Weights of a small transformer language model: exclusive self-attention.
Each number is 128 + 32 x the weight over its row's rms, rounded and kept within 0 to 255. Layers, rows and columns count from 0. The size above them is the row's rms in percent of the matrix's.

# layer 2 MLP down, 384x1024, rms 0.0886, rows 109-162, columns 256-383
size [102  98  99  95 103 105  97 140 103 100 100  96 104 103  98  99 100  94  99 100  98  97 101  97 109 103 104  99  92  95  98 101 104 102 101 105 102 106 105  96  97 105  99 101  95 106  99 107 103 102 101  97 102  96]
[[105 136  77 116 117 157 151  40 155 174 100  98  99 125 116 152 139 118 191 114 140 107 115 100 108 117 161 192 138  88  89 146  21  90 122 108 175  89 120  94 176 139  72 109 142 126 145  92 160 105 103 135 141 158 138 148 136 101 115 131 147  90 125 140 143 171 153 172 125 109 104 146  90  78 123 117 126 182 175 164 166 179 105 136 100 148 107  99  59 122 129 153 121  63 108 139 176 130 128 182 107 143 122 132 117 147 141 137  74  70 179 164  54 118 175 127  87 134  96 132 152 122 171 121 109 153 106 124]
 [129 115  90 176 168 151 101 152 120 175 113 109 122 194 102 133 172 109 104 150 149 121 106 128 156 142 121 116 194 113 173 183 172 103 147 172 140 118 133  77 140 178 165 111 178 153  94 132 105 141  68 135 153 148 112 119 154 100 172  84 147 138 171 194 119 133 220  71 132 174 104 154 111 114 130 115 108 161 106 165 203 143 102 100 178 137 123 152  44 108 156 146 116  99 146  69 163 120 144 145 113 120 215 123 159 204 130 111 176 120 102 124 115 109 101 142 164 111 135 128 106 112 106 181 131 134  85 135]
 [ 83  96  86 136 121  77 177 120 103 117 160 150  61 114 180 209 138  98 154 116 169 116 122  97 135 104 162 123 137 132 148 171  82 158 111  99 132  66 115  98 112 143 183  89 122 136 176 146 112 133 114 106 124 146 120  64 100 159 153 129 132  92 133 136 132 145 119 126 148 135 118 115 138 137 141 123  99 163 119 108  66 119 125 104 113 117  68 164  87 109 102 111 166 168  78 130 148 140 102 145 137  94 118  79 115 131 151 121 180 108 207 100 135 137 188 137  88 136 141 143 160 104  88 127 157 169 147 142]
 [ 99  89 183 101  95 164  99 142 138 103 139 113 141 146 133 181 134 181  61 152 128 132 133 118 103  85 141 112 147  80 154 127 151 143 102 124 131  84 121  88  75 118 151  98 166 158 156  97 157 146 140 113 153  92 141 102 127 144 101 144 116  90 109  35 122 136 143 120 177 183 134 102  87 143 135 164 154  92 117 137 106 130 101 110 113 115 145 132  92 166 142 125 140  97 130  29 125 129 174 185 100 166  52 125  84 126  80  80 142 145 140 158 124 156 149  98 145 126 158 141 141 123 101 125 126  98 144 116]
 [136 159 114 193 156 146 122  98 110 173 150 150 167 196  97  94 124 137 145 111 123 126 113 175 172 132 155 102 118 122 160 128 160 178 120 112  59  91  90  92 140 151 186 134 150 151 145 129 112 130 137 117  95 108 148 139  99 114  58 122 110  95 168 152  71  97 129 139  68 109 140  87 161 157 169  72 143 167 195 110 126 173 142  98 127 144 100 151 115 152 123 147 125 111  72  89  99 151 126  69 110 105 108 142 141  69  91  88 114 114  69 118 124 146  99  99 146 129 152 112 126  96  94 111 144 147  99  48]
 [106 135  71 181 190 112 145 116 117  79 157  94 152 126 153 144  90 158 138 134 226 131  79 122 152 129 135 108 141 149 128  90 141 145 135 104 153 112 163 106  75 146 162 113  88 124 109 171 148 186 130  83 132 173 116 127 158 102 116 178 169  73  62 115 171 155 129  77 148 150 113 168 111  96  76  67 113 141 126 213 103  97 153 136 147 117 126  54 108 141 136 110 140 132 110  64  74 121 158 155  58 103 136 137 109 150 154 103 113 143 179 135 204 120 139 162 156 108  70 137  81 102 103 105 158  57 119 156]
 [130  93 148 114 126  85 103  94 143 185  88  86 128 125 162 119  73 110 125 125 102 147 210 109 168 151  75 104 117  98 156 125 105 125 143 128 157 102 103 138 141 161 168 175 129  79 137 155 162 133 132 118  42 137 146 124 152  95 112 171 115 137 135  98 106 164 158 133 164 183  91 128 131 111 174 134 148  90 102 159  91 106 142 131  69 104 177  86 186 124 131 155 155 119 124 161 125 146  98 117 135 150 158 147 100 115 111 149 103  80 182  93 115  65 103 121 120  93 141 110 110  95 127  98 154 143 111 156]
 [140 114 164 129 125 105  91 131  83 106 142 174 169 120  81  74 176  86 181  68 110 120 131 138 161 107 136  77 175  93 129 148  97 136  83 139  75 154 178 107  92 165 104  78 136 118 115 129  93 112 108 160 114 136 111 116 139 154 208 144 122 146 140 148 142  91 118  71 150 132 129 163 144 125 123 157 132 154  71 139  76  96 127 130 146 111 167  63 186 138 102  87 112 140 184 113 165 141 121 147 122 115 166 100  97 182 134 116 131 127 135 139 123 119 120  64 100 123 119  74 158 105  65 137 105 106 119  98]
 [147 119 151 175  83 119 175 204 124 136 122 125 174 100 143 105 114 141 141  73 114 139 104 116 102 104 147 124 165 114 135 152 156  83 126  89 115 107 115 142 100  51 145  96 108 154 117 195 116 132  83  85 104 147 124 109 130  76  73 139  97 145 123 156 115 152 118 141 112 124 117 134 170 148 126 171 122 137 159 132  97 107 117 141  89 117 118 142 130  95 128 141 107 147 126 159  93 118 166 138 155 115 162 152 143 122 145 158 108 113 131 115 169 158  98 137  87 103 158  76 164 124 156 138 137 124  98 135]
 [139 161  83 177 116 102 140  76 113 110  91 144  81 147 100 108 127 146 165 152 112 146  59 128 155 182  56 136 117 220  79  66 125 107 176 140 136  76  91 178  62  94 113 122 146 123 104 111 204 148 189 146 105 180 133 113 108 155  99 100 112 115 148 108 119 168 114  83 146 126 131  95 162 123 169 121 123 147  92 153 177 136 180 100  89  82 161 112 163 112 104 140 150 120 122 126 107 118 146 168 109 102  73 141 186 123 116 111  90 113 128 135 126  52 112 174  93 122 118 147 103 141 160  91 140  84 141 102]
 [125 107 130  33  36 130 136  95 134 124  94 134 125 147  92 110 142 131 140  87 128 122 181 167 119 172 101  70  96  68 154 142 157 102  92 105 129 135  94 117 100 102  74 135 168 125 114 162  91 154  79  70 150 143 104 125 106 142 127 104 173 111 134 156 172 130 171 134 159 130 191 100 135  32 168 172 140 154 167 119 108  95 138 130 100 126  80 108 162 138 125 150  94 155 107 131 121 111  96 130 185 123  95 152 164 169  93 134 154  97 152 133 134 148 155 136 181 191  85 156 118 145  90 116 110 141 116  74]
 [ 83 137  87  88 143 163 125 186 140 132  85  96 147 142 197  88 144 163 214 182 128 138 129 129 112 135  90  38 115 206 161  67 112  30 159 133  92 131 120  99 107 113 107 120 148 124 199 143 130  70 137 167 136 105 132 133 159 123 127 126 153 176 152 122 111  86 206 127  69 151 105 173 116 141 168  80 139 136 101  95  88  91 116 105 156 122 178  98 155 107  96 122 140 116 110 108 119 154 170 190 115 154 155 194 164 151 112 183 160 125 159 154 191 154 111 141  77 120  81 107 122 126 181  72  73 146  61 113]
 [134 165  98  66  61  96 102 141 118 110 155 132 136  98 123 182 151  79 109 167 130 120 144 124 121 144 118 144 114 106  55 126 195 152 123 151  91  96 150 126 173  89 133 132 142 134 148 201 161 123 139 170 163 162 160 118 114 135 149 131 221 129  99 127 189 135 157 104  97 146 106 183 106 145 137  87 138 147  86 165  95 157 114 140 105 135 215 154 135 145 128 160 135 192 116 167 148 153 118 142 130 138 155 137 112 104 111 161 137 116 188  97 123 132 156 118 132 131 160 179 138 125 156 173 148 164 153 128]
 [157 137 147 122 160 177 109 123  83  99 109 170 203  83 146 147 118  80 168 119 153 138 110 142 206 124 128 141 101 101 121 104 144 141 164 159 143 136 128 108 126 153 106 163 180 157 168  78 174 135 186 102 180 122 124 141 150 106  45 132 137  76  99 104 149 145 146  95 115 139 135 125  50  97 160 154 151 121 132  84 149 122 159 100 147 125  83 116 141 112 165  69 147 163 119 112  79 129 129 125 130 142 132 141 130 135 125 155 111 129  56 109 150 161 141 168 115 133 175 114 130 138  87 104  90  55  65 219]
 [105 134 157  95 125  74 143  88 132 105 111 111 135 113 124 143  85 165 177 159  94 126 168 102 108 146 151 124  86  95  91 149  94 136 144 139  49 123 137  98  97 144 145 133 132 118  83  99 139 143 161 143 115 149 102  66 105 147  99 166  97 135 144 128 151  93  92 138 162 119 160 158 158 151 107 143 108  76 123 138 168 137 139 122 106 155  71 123  68  71 181 118 146 120 118 212  65  80 121 120 166 132 109 123 166 115 138 166 124 171 121 122 131 179 178 117 140 100 156 106 158 103 150 128 134  52 115 138]
 [ 72 170 108 110 146 192  76 124 119 123 144 143 137  66 155 129 114 118 107 136  83 126 155 133 111 154 182 103  87 208  96  87  94 165 151 119 136 122 181 180 163 160 132 127 150 216 146 168 126 105 142 149 143  88 127 134 120  93 156 156 156 144 123 127 114 127 192 112  32 121 115  86  96 127 170 136 160 140 125 138 125 154 128  79 197 151 144 133 176 172 138 130 117  85 146 108 123 163  85 180 112  59 175 113 131 126 148  93 164 135 169 154 142 165 137 123 141  67 145 158  92  98 115  89 106  52 107 153]
 [112 131 104 131  89 108 120 137  79 150  86 100 123 141 113 177  94 120  95 165 172 111 142 119 106 120 131 139 153 156 147 107 121 131 144 101 187  74 132 172 145 130 155 142 118 123 100 147 168 117 235 105 132 110 126 156 135 114  95 105  79 131 115 152 128 130 144 115 108 166 131 147 129 113 143  83  66 136 153 148 163 127  82 125 125 106 130  77 176 177 110 127  52 139  87 145  84 127 150  97  88  66 162 132  52 158 115 114 159 109 110  96 164 110 150 128  93 108 142 149 117  87 133 131 175 106 166 188]
 [149 122  67 156 139 172 142 131 134 148 132 110 108 145 162 138 110  66 122  71 186 108  69 140 108 128 136 133 152 187 116  95  76 120  91 102 140  64 100 134 126 147 115 104  95 144 168 106 113 134 120 120 117 136 122 135 138 170 140 123  99 159 146 107 137 124 173 107  70 126 151 141 219 183 137  67  70 175 144  91 164  92 144  88 118 138 145 161 125 147 109 101 116 202 108  99 125  82  84  87 138 125 103 167 141 134 112  81 101 102 125 125  94 148 162 118 185  98 168 129 147  44 100  96  81 142  84  87]
 [ 87 107 158 127 104 138  97 118  97 137 111 154  88 148 152 148 104  91 142 136 141 114 185 126 160 101 143  86 158 142  78 104 133 193 158 147 113 203 150 154 107 142 157 132 107 102 181 162  56  96 105 152 114 120 133 160  97  81 162 127 117 120 140 158 126 144  57  97  83 132 133 155 153 156 142 140 116 134 135 183  76 131 134 133 175 145 147 181 169 149 189 101 109 115 111  87 129  91  70 159 152 159  85 129 103  55 154 136 174 150 171 124 155  68 127 134 143 146 155 102 104 146 132 129 165 113  79  80]
 [109 143 113 148 118 167 155  90 107 158 137 126 144 102  99  88 157 173 168  93 133 137 175  93 137 177 161 134 115  75 156 117 138  76 106 127 164 104 137 149  89 179  86  47  69  71 135 185 206 159  98 192 193  98 115 103 146 146  92 124 104  85 100 143 136 119 134 126 137 161 115 160 141 127  38 143 131 130 151  78 159 121 101 102 133 143 109 112 111 107 143 159  95  77 151 128 117 101  94  81 131 105 104 166 146  66 127 165 101 147 120 132 121 135 173 184 175 142 155 199 170 132 115 131 173  90 116  66]
 [127 110 122 114 156 121 137 140 107 140 172 139 138 148 108 190 128 134  57 124 176 105 205 123 111 156 153 100 217 138 107 139 132 107  86 117 120  81 145 164 149 186 123 145 136 136 119 102 137  78 173 117  74 137 163 122 146 171 148 110 172 152 145 169 147 126 165 163 132 104 123 115 116 142 153 124 162 114  92 110 169 157 141 182  82 102 135 166 103 158 148 152 157 134 130 136 117 146  79  70 127 200 103 148 136 145 160 152  61 162 144 112  92 163 154 135 142 109 145 168 124  85  83 180 156 142  81 142]
 [ 61 127 120 101 187 132 131 128 159 119 125  79 161  69 175 171  96 112 141 127 166 154 138 160 105 137 209 112 105 134 188 107 102 158  96 101 133  97 173 176  57 145 133  96 192 131 145 118 136 123 213 140 130 138 115 116 144 128 126 169 110 116 131  93 154 123 115 157 129 133 207 196 167 135 114 191 108 148 142 146 132 113 110  85 172 143  75  48  80  96 118 150  73 163  88 124 121 162 122  79 154 152 191  89 124 160 222  92  74 169 123 118 159 163 145 165 135 153 162 133 114 111 103 139 121 110 142 148]
 [ 92 159 143  69 102 164 144 172 189 120  78 167 116 109 105 135 126 145  76 121 132 109 143 112 114 159 145 139 144 136  99  80  76 133 132 135  84 118 165 186 102  94 114 105 152 115  88 124 131 145 105 109 137 121 104 107 125 129  85 105 139 131  77 119 139  43 122  91 109 164 126 113  89 122 164 135 119 141 158 108 124  95 126 155 147  97 113 154 148 136  96 146 165 114 160 121  68  58 136 122 113  94 131 112 127  59 126 150 124 147 134 121 171 128 148 144 115 107 140  72 121 148 116 126  71  94 156 185]
 [134 149 155 180 157  99  64 151  99 102 138  85 105 210 194 160 158 115  58 139  97 121 118  97  93 112 104 188  96  68 145 189 117 104 108 112  98 112 152 171 115 125 129 157 149 147 129 140 103 141 146 163 118 208 146 116 126 117 113 130 121  79  94 137 200 120 146 173 104 108 130 170 145  87 146 152 163 114 146 183 105 152  86 149 150 128 134 101 158 134 133  93 170 110  66 151 134 126  98 127 166 108 120 153 114 156 146 107 105  82 125  97 137 152 174  73 156 126 230 112  87 110 133 105 102 170 107 114]
 [ 69  94  99 109  95  69  79 122 142 133  93 145 133  69  74 140 166  93 113 133 170 112 176  95 147  97 146 173 104  82 149 160 163 129 123 120  87  89 169  62 166 101 105 114  66  99  98 147  67  76 133 115 120 107 142 144 114 115 154 148 128 120 107 117 128 157  92  48 122 172 158 146 106 164 148  80 132  75 146  98 108  75 170 124  88 165 161 110 103 154 137  64 123 146 209 151 168 140 135  94 141 138 132 164 131 183 171 157 153 155 153 107 117 166 139  79 101  99 187 104  99  88  35  83 148 205 160 117]
 [117 194 155 151 122 117 136  81 156 201  95 115  56  94  87 140 176 118 204 159 109 141 103  85 183 100 148 101 108 141 168 123  54 110 143 157 132 124 134  71 184 178 100 125 185 156 170 121 148 163 113 139 153 168 100 138 199 148 118 114 138 146 138 168 171 100 129 127 158 111 109 107 114  92 157 115  94 159 147 121 123  99 145 132 165 136 112  91 120  80 143 146  72 143 134 141 176 158 135 119 102 143  70 110 160  63 100 177  95  89 192 128 159  91 107 153 169 121 118  57  80 152  91 122  85 114 120 119]
 [135 166 183 160  90 195 178  87 130 144 151 113 135 103 132  79 128 121  84 120 188 101 138 192 123 174 137 152 108 147 128 129  22 158 125 165 148 157 162 141 156  89 163 117 171 164 134  75  74 110 136 101 122 138  88 111 158 109 116 147  93 127  63 163 101  77 198  74 139 150  92 148 100 103 112 114 157  91 145 206 137  87 127 115 166 151 121  87 131  85 135 129 121  73 178 102 143 138 138 144  88 141 138 108 124  89 154 153  91 161  28  87 140 181 192 179  97 122  92 116  90 123 123 115 103 122  87 133]
 [177 136 154 137 134 122 134 157 129  81 132 109 163 111 160 151  96 171 203 158 160 178 114 140  92 111 114  86 125 130 120  68 143 158 116 160  83 124 131 187  93 108 134 201 121 133 178 143  99 104 147  96 114 129 114 110 169 118 138 167 122 134 106  97  93  85 140 155 137 105  98 192  71 141  70 135 149  55 116 104 161 104 135 139 143 121 114 159 134 121 155 110 134 119  90 142 127 102 154 126 114 134 109 167 114 150  69 141 100 102 104 157 176 132 130 146 124 131  73 118 100 146  89  88  83 126 157 145]
 [131  78 160 117  75 201  93  71 148 119  93 182 144 131 181 161 151 131 147 105 150 143 108 120 142 108 110 168 152 115 170 160 173 154 176  96 121 134 131  86 104 107 132 103 129 119 127 178  66 144 115 101  79 156  65 111 113 142 146 108 106 114 121 105 157 159 189 184 205 152 156 175 120 126  66 138  85 136 122 129 149 130  83 133 174 169 130 169  77  88 159 157  83 108 109  96 127 139  92  99 113 167 127  91 110 133 140  87  97 132 109 132 155 109 168 143  80 170  92 144 114 104 108 152 108 114 115 160]
 [148 115 152 127 163 122 156 110 150 121 149 189 143  99 124 153 168 121 123  94 138 159 144 114 149 120 154 179 155 151 149 164 145 110 178  80 194 115 152 130 110  55 125 117  56 132 179  93 151 103  92 140 132 148 150 117  78  83 142  39 114 140 122 110 114 152 119 141 135 121 130 101 110 111 162  82 131 122 101 117 145 101 167 105 141 106 111  98 139 149 148 130 166 140 184  94 166 121 131 170 140  88 114 104  89 154 126  98 160 169 155  57 113 103 155 152 128 131 118 120 115 165 135 148 107 134 144 103]
 [144 156 214 117  85 147 151 174 128  99 174 153 128 136 110 138 165 168 242 117 131 160 133 130 159  96 143 126 128 199 150 101 144 100 150 127 123  84 149 157 121 124 101 175 129 158 131  87 147 121 152 135 176 140 100 132 126 125 105  99  73 138 132 135 131  87 100  93  77  78 117  97 118 110  74 188 117 100 107 155 158 123 115  93 152 150 150 139 124 159 133 142  75 137  68 195 207 104 120  94 101 102 169 127 153  77 138  96  97  65  55 161 152 127 125 114 130  95 177 159 105 198 125 110 142  89 127 135]
 [113 130 100 187 168 150 157 118  98 147 147 128 170 177 120 132 109 134 147  91  96 176 118 181 147 136  96 111 165   6  91  86 122 145 101 134 155 155 140 155 169 115 102 103 138 115 136  97 129 147 135 189 114 119 149 163 126 176 111 178 166 143 112  64 111  95 135 122 105  91 135  95  85 114  87 138 153 114  74 104 109 145 139  97 164 151 101 148 115 174 111  92  97 132 135 146 166 110 180 118 134 139 129 170 114 139 168 121 120 130 110 199  92 100  95 158 122  82 136 130 165 111 146 121 121  99 170 113]
 [125 157 118 225  85 127 148 106 159 151  99 104 138 120 178  89 128  93 145 121  81 112  95  95 131 134 156 156 151 125 117 135  63 107 114 134 122 102 136 133  89 133  55 114 140  73 138 108 134  96 160 163 144 189 139 147 114 133 130 106 137  96 126  74 162  89 137 121  76 125  93  93 179 113 130  93 102 108 133 106 157  95 127 173 138 124 118  61  83 115  87 161 124 135 136 160 160 117 123 108 138 132 151 115  45 166  92 143 162 116 171 198  60 176 165 122 133 161 145 184 114 128 140 139 133 123  99 101]
 [ 70 110 158 118 121 169 153 114 147 124 146 122 110  85 163 158 137 186 151 161 147 160  56 153 158 106 115 176  57 148 110 146  50 140 144 164 198  75 128 174 110 136 138  97  85 143 156  95 112 126 117  94 152  74 103 119 144 195 138 116 144 117 153  80 132  81 139 114  95  71 116 125 134 101 103  65  50 142 112  57 158 155  88 185  67 169 120 131  81 101  45 122 100 116 162 169 133 121 184 159  92  69 143 195 159 124 158 117 106 128  91 134 103  98 163 146  85 134  96  85 128 156 166 117 102 159 100 130]
 [ 91 108 157 141 164 161 139 138 146 127  99 117 126 122  80 158 104  82 123 102  92 177  93 151 154 171 146 149 130 172 158 134 150 148 160 121  90  77 131 124 128  91  72 143 154 156 198 110  75 156  75 155 135 102 151 154 191 196 168 152 136 185 139 111 159 122 189 107 135 157 160 125 110 134 121 196 127 124 180  72 162 100 120 116 101 121 127  65 104 133 124 118 145 136 191 144 104 150  72  94 154  99  96  76 167  85 134  84 174 140 147  91 134 147 176 108 150 137 157 131  57 103  94  85 206 171 124 102]
 [154  91 115 110 136 120 103 133 123  97 140 175 141 132 143 118 144  97  77 101 126 156  99 110 114  88  65 109 154 105 197  67 104  81 143  99 116  84 119  68  99 173 142 170 131  67 142 116 224  77 131 111 182 151  89 108 179 122 136 120 183 109  78 145  98 144 153 138 110 128 166 115 142 125 141 154 129 145 170 130 127 116 198 120 105 125 111 103 145 114 108 218 145  93 127 138 122 132 189  94 149 109 113 161 134 139 133 127 128 113  65 115 126 102 125 111  73 127 141 125 125 127 145 169 139  74 149 124]
 [154 165 135 138 108 122 133  92 158 187 149 157  93 153 117 164 183 119 185 201 119 106 148 165  97 115 114 146 182 159  89 159 166  75  87 159 124  60 165 110 182 113 112 164 129 130 120 138  89 127 148 160 143  96 158  99 143 104 141 127 165 143 135 152 144  72 128 131 116 103 117 155 133 180 148 150  80  46 123  85 147 143 153 123 178 119 160 168 154 129 132 177 129 178 164 155  98 102 147 124 127 148 159 110 146 160 125 167 141 166  84 149  84 120 117 104 133  98 122 150  87 174 123 134 145  48  78  98]
 [124 139  81 114 116 107 156 148 184 155 108 141 114 180 107  70 112 138 140  56 111 116 127 130 168 136 178  85 152  16 135 120 142  58 108  85 140  98 181  79 108 150 108  99  97 116  55 134 127 136 155  98 174 190 177 132 126 147 129 158 131 135 104 139 141  79 156 134 162 144 103 145 163  74 147 189  77 126 183 103 140 119 120 137 178 120 154 134 194 124 158 123 132 138  99 131 172 166 124 123 142 164 125 158 104  81  82 102 141 128 119 143 137 121 119  80  84 105 160 117 127  97 128  98 188 146 135 149]
 [145 147 122 135 193 108  59 154  92 131 115 113 141 194 183 140 168 110  86 120 155  92 157 127 137 147  95  96 174  86 114 142 204 217 135  93 106 133 187  80 137 103 137  89 145 101  75  84 119  87 103 127 139 193 110  92  93 111 219 135 108 142  79  78 143 128  57 156 120 106  98 132 114 107 151  99 104 141 120 159 166 138 124 114 174  89 156 181  58 158 106 154 103 114  70  76 103  87 105 104  85 107  80 159 172 133 149 130 113 137 118  93 135  51 101 115 128 114 148 165 132 128 122 122  74 106  77 121]
 [ 63 161 122 199 155 114  99  89 111 125 112  85  88 135 151 189 106 187 144 157 182 111 155  71  85 149 148 171 112 191 115 128 138 176 107 137 174 156  98 131 130 138 130 109 144 143 148 101 200 101 163 103 116 160 201 166  92 113 148  90 103 128 157  81 118 158 174 126  55 156 184  80 102 100 109 150  89 107 103 160 112  99 134 100 149 118 107 123 105 138  71 107 171 131 133  65  89 164 110 146 100 114  97 102 154 158 146 166  79 123 180 135 129  94 124 207  97 115 152 113 104 114 172 147 124 139  80 129]
 [151 159 100 129 100 121  66 131 121 137  90  79 167  67 113  49 160 134 115 145  53 119 158 154  83 103 132 151  79  87 117 113 124 121 122  94 167 149 129 107  46 148 104  73  98 155 172 107  98 112 122 186 168  95 129 153 117 170 168 181  54 115 142 110  65 162 143 190 131 132 157 130 103 179 107  68 155 139 116 156 102 130 111 152 110 127 119 167  86 145 102 132 150 118 136 148  81 132 144 170 160 134 165 110 167 176 148 112 116 157 113 104 138 133 144 106 102 111 117 155 156  94 191 156 172 116 107 117]
 [125 142 139 106 101 130 138  48 176 108 152 136 108 145 135  86 151 118  89 111  98 149 127  94 181 116 144 168 145 109  69 194 157 177 149 119 105 125 114 138 166 176 216 138 119 112 160 158 163  88 140 103 108 151 156 124 115 100 117 136 138 135 138 160  99 154  58 149 128 106 104 116 153 159 143 135 109 133 116 134 123 160 106 141 166 135 121  83 139 113  93 155 129 122  77 183 121  73 131 109  79 101 180 116 194  56 155 151  99 128 126 146 123 100 135  97 123 191 152 154  93 122 124 153 154 136  98 156]
 [122 117  95 163 137  88  91 125 126 151 170 110 108  98 134 129 123 147  83 149 188 125 126  92 104 134 118 168 148 115 135 110 146 109 110 125 142 221 173 109 152 206 146  71 184 132 111  93 111 103 102  90 102 163 116 124 159 126 178  88 102 100 192 140 136 127 187 149 109 105 154 131 180 102 129 129  82 158 141 146 154 119 155 236 127 129 163 139 122 182 148 116 116 127  99  98 117  86 133 117 103  98  73 137 164 158 191 126 146 110 124 164 164 175 103 123 202 214 150 150 136  78 177 129 125 129 154 104]
 [141 112 134 112 138 174 101 131  76  78 169 138 106 152 155 148  97 162 192 110  80 182 139 116 114 126 117 161  60 154 147  56 145 102  77 183 105  96  42 150 161 139 121 151 151 141 149 165   0  88 113 194 132  51 143  96 123 118 149 124 175 114 118 158  79 140 129 116 199 136 123  94  59 103 106 106 115 146  92 107  52 177 171 104 163 110 103  98  41 104 157  94 160 109 110 156 110 120 158 112 155 100 124 216  73 134 112 111  72 131 103  84  82 145 110  69 127 108  91 166 124 120  58 110 166 161  98 137]
 [132 105  96  82 118 198 138 155 154 112 138 207 108  87 133 183 149  94 115  86 117 208 151 108 127 138 125 126 151 129 141 130 146  65 150 108 136 123 140 108 122 116 184 165 104  98  98 199 189 117 111 113 117 152 155 137 145 134 114 157 100 111 107  86  82 125 118 116 169 161 152 168 113  77 190 118 132 133  85 167 113 142  70 118 131 106  74 103 107 113 149 128 135 128 117 108 142 116 125 174 142 143 159 121 127 122 115 140 113 124 173 127  86 124 136 120 156 122 123 166 107  71 111 145  87 148 111 101]
 [182 108 189 111  76 120 130 154 127 200 133 106 136 105 156  96 139 124 124 104  73 128 145 114 117 173 146 207 147 112 132 120  85 105 101 175 137  63 111 184 145 132 140 161 126 115 137  71 195 111 107 115 195  95 149 144 119  82  41  73 150 167 146 199  98  80 115 132 127  88  41  97 109  76 163 171 116 136 129  97 158  99 121 140  58 133  62  86  96 117 166 128  41 105 132 145 142 117 163 155  99 146 128 145 151 138 104 120  93 145 151 105 136 133 125 138 139 159 105 151  85 120 109 132 134 111 169 124]
 [ 50 154 123 190 109 144  97 181 113 118 122 128  99  94 135 131 128 131 113 174 122 127 105 133 101 162 116 102  81 163 141  99  97 123 169 145 146 100 167  89  96  51  94 151 154 168 143 152 111 169 134 164 154 127 159 109 151  90 125  85 149  97 152 232 115 113  77 110  89 143 141 173 108 174 113 108 124  75 137 151 112 117 191 131 136 106 125  77  83 162 120 153 123 155 114 143 170  95 195  90 164 171 127 189 136 223 134 161 108 115 128 122 140  77 132 123 163 116 131  89 128 194 175 140 178 128 136 124]
 [117 168 143 135 119  98 127 116 123  87 115 177 106  99 124  87 160 157 142 165  73  77 137 125  83 161 167 117  71 182  69 112  80 155 147  70  79 117 124 161 193 183 165 125 128 175 102 128 135  97 143 159 150 122 128 107 142 163 128 132  50 120 114 127 120 131 117 131 117 103 138 112 137 107 112 126 127 147 129 120  84 143 168  85 183 192 148  76 135 131 103 167  85 212 124 148 104 147 131  90 152 136 145 141 145 152 126 140 161 166 173 113  95  47 131 150 150 174 177 142  82 146 139 118 133  98 133 133]
 [172 115 156  89 143 155  95 121 151 134 118  95  56 102 111 155 142 107 136 138 179 175  84 132 108 158  95 153  78 159 105  52  91 157 202  95 116 143  89  99 164 132 112 139 136 176 178 169  90 101 122 135  92 149 145 175  92 122 111 138 111 145 120  75 191 120 136 127 135 112 116 140 120 165 138 121 100 188 151 126 191 142 152 100 145 132 141 111 168 136 109 147 129 127 204  87 118 134 120  65 147 117 138  77 171 144  90 126  94  82  92 166  68 104 155 151  93 133  62 138 136 175  90  82  90 146 189  94]
 [118 137 156  77 193 158 144 117 116 145 129 133 128 114 101 159 162 115  71 157 123 148  92 131 155 109 119 122  90 184 139 127 149 112 162 147 144 100 144 131 151 100 156  94 117 159  68 130 173 133  88 145 116  92  75 115 155 129  81 154 133 149 144 133 118 143 166 148 170 127 105 101 151  58 141 108 145 105 154 152 101 122 121 147 171 112 127 137  73 172  98 170 134 110  69 113 140 116 133 159 169  96  98 102 155  97 100 147  86 138 122 117 147 102 149 156  64 136 136 127 126 140  91 157 129 135 121 182]
 [139 138 111 141 127 201  85 130 133 162 185 115 131 142 162  94 139 168 105 166 159 130  81 142 104  74 182 193 107  75  56 106  70 156  77 130 114 139 174  80  92 152 113 188 137 128 212 127 124 130 128 122 115 124 141 175 147 108 127 160 100 180 131  94 125 128 162 129 149 131  96 121 137 140 207 186 115  94 121 191 180  90 171 164 151 119 206 156 127 182 134 126 115 109 127 131 148 131 151  88 180 132 123 172 117 154 177 129 177 130 116 119 140 169 141 103 221 157 149 141  72 162  53 101 134 181 145 138]
 [117 137 144 163 112 131 153 170 122  93 133 172 166 170  76 152 114 107 136 145 157 150 147 131 115 131  96 150 143  92 121 132 137  91  42 124  85 130 152 128 105  97 144 158 137 166 187 126  67 129 144 143 130 138 129 117 158 141 121 206 100  83 150 142 178  80 140  87 178 129  98 156 107 103 123 172  76 174 143 114 153 144 138  75 103  68 140 158  94 128 123 161 143 116  81 114  69  84  98 139 180  78  77 151 157  50  72 135 141 137 170 199  97 127 145 118 114 141 203 142  72 118 152  80 159 151 132 152]
 [108 120 132 215 114 101 159 117 144 159 125 100 151 121 131 106 175  97 182 124 175  53  93 157 107 104 156 142 150 131 134 135 131 124 117 139 159 135  87 162 179  84 136  99 126 101 115 173  90 162 176 122 113 106  91 133 130 131 139 132  97 150 138 147 185 129 164 130  92 146 127 118 143  83 160  68 131 139 113 136 120 110 138 136 130 133 174 159 173 105 169 119 132  87  55 141  86  73 144 110  79 167 158 161 125 160 164 101 203 139 198 119  87 143 109 122 137  63 169  94  80 109 107 119 100 115 116 114]
 [111 140 135 114 153 105 177 193  91 174 146 160 136 203 144 143 125 121 164 126  74 112 168 148 132  93 150  62 131 143 113  54 141 103 109 173 138  92  88  79 147 133 149 106 124 149 177 166 175  69 126 125 132  86 114 219 115 137 124 190 160  97 182 129 162 134 129 144  56 154 116 182 141 115 144 107 148  80 120 161 124 123 115 108 153 145  82 113 116 189 130 132  57 125 140 148 148 153  96  96 148 135  97 134  87 140 127 158 149 120 189 162 146 197 151 153  97 132 198 156 183 144  88 135 125 130  92  29]]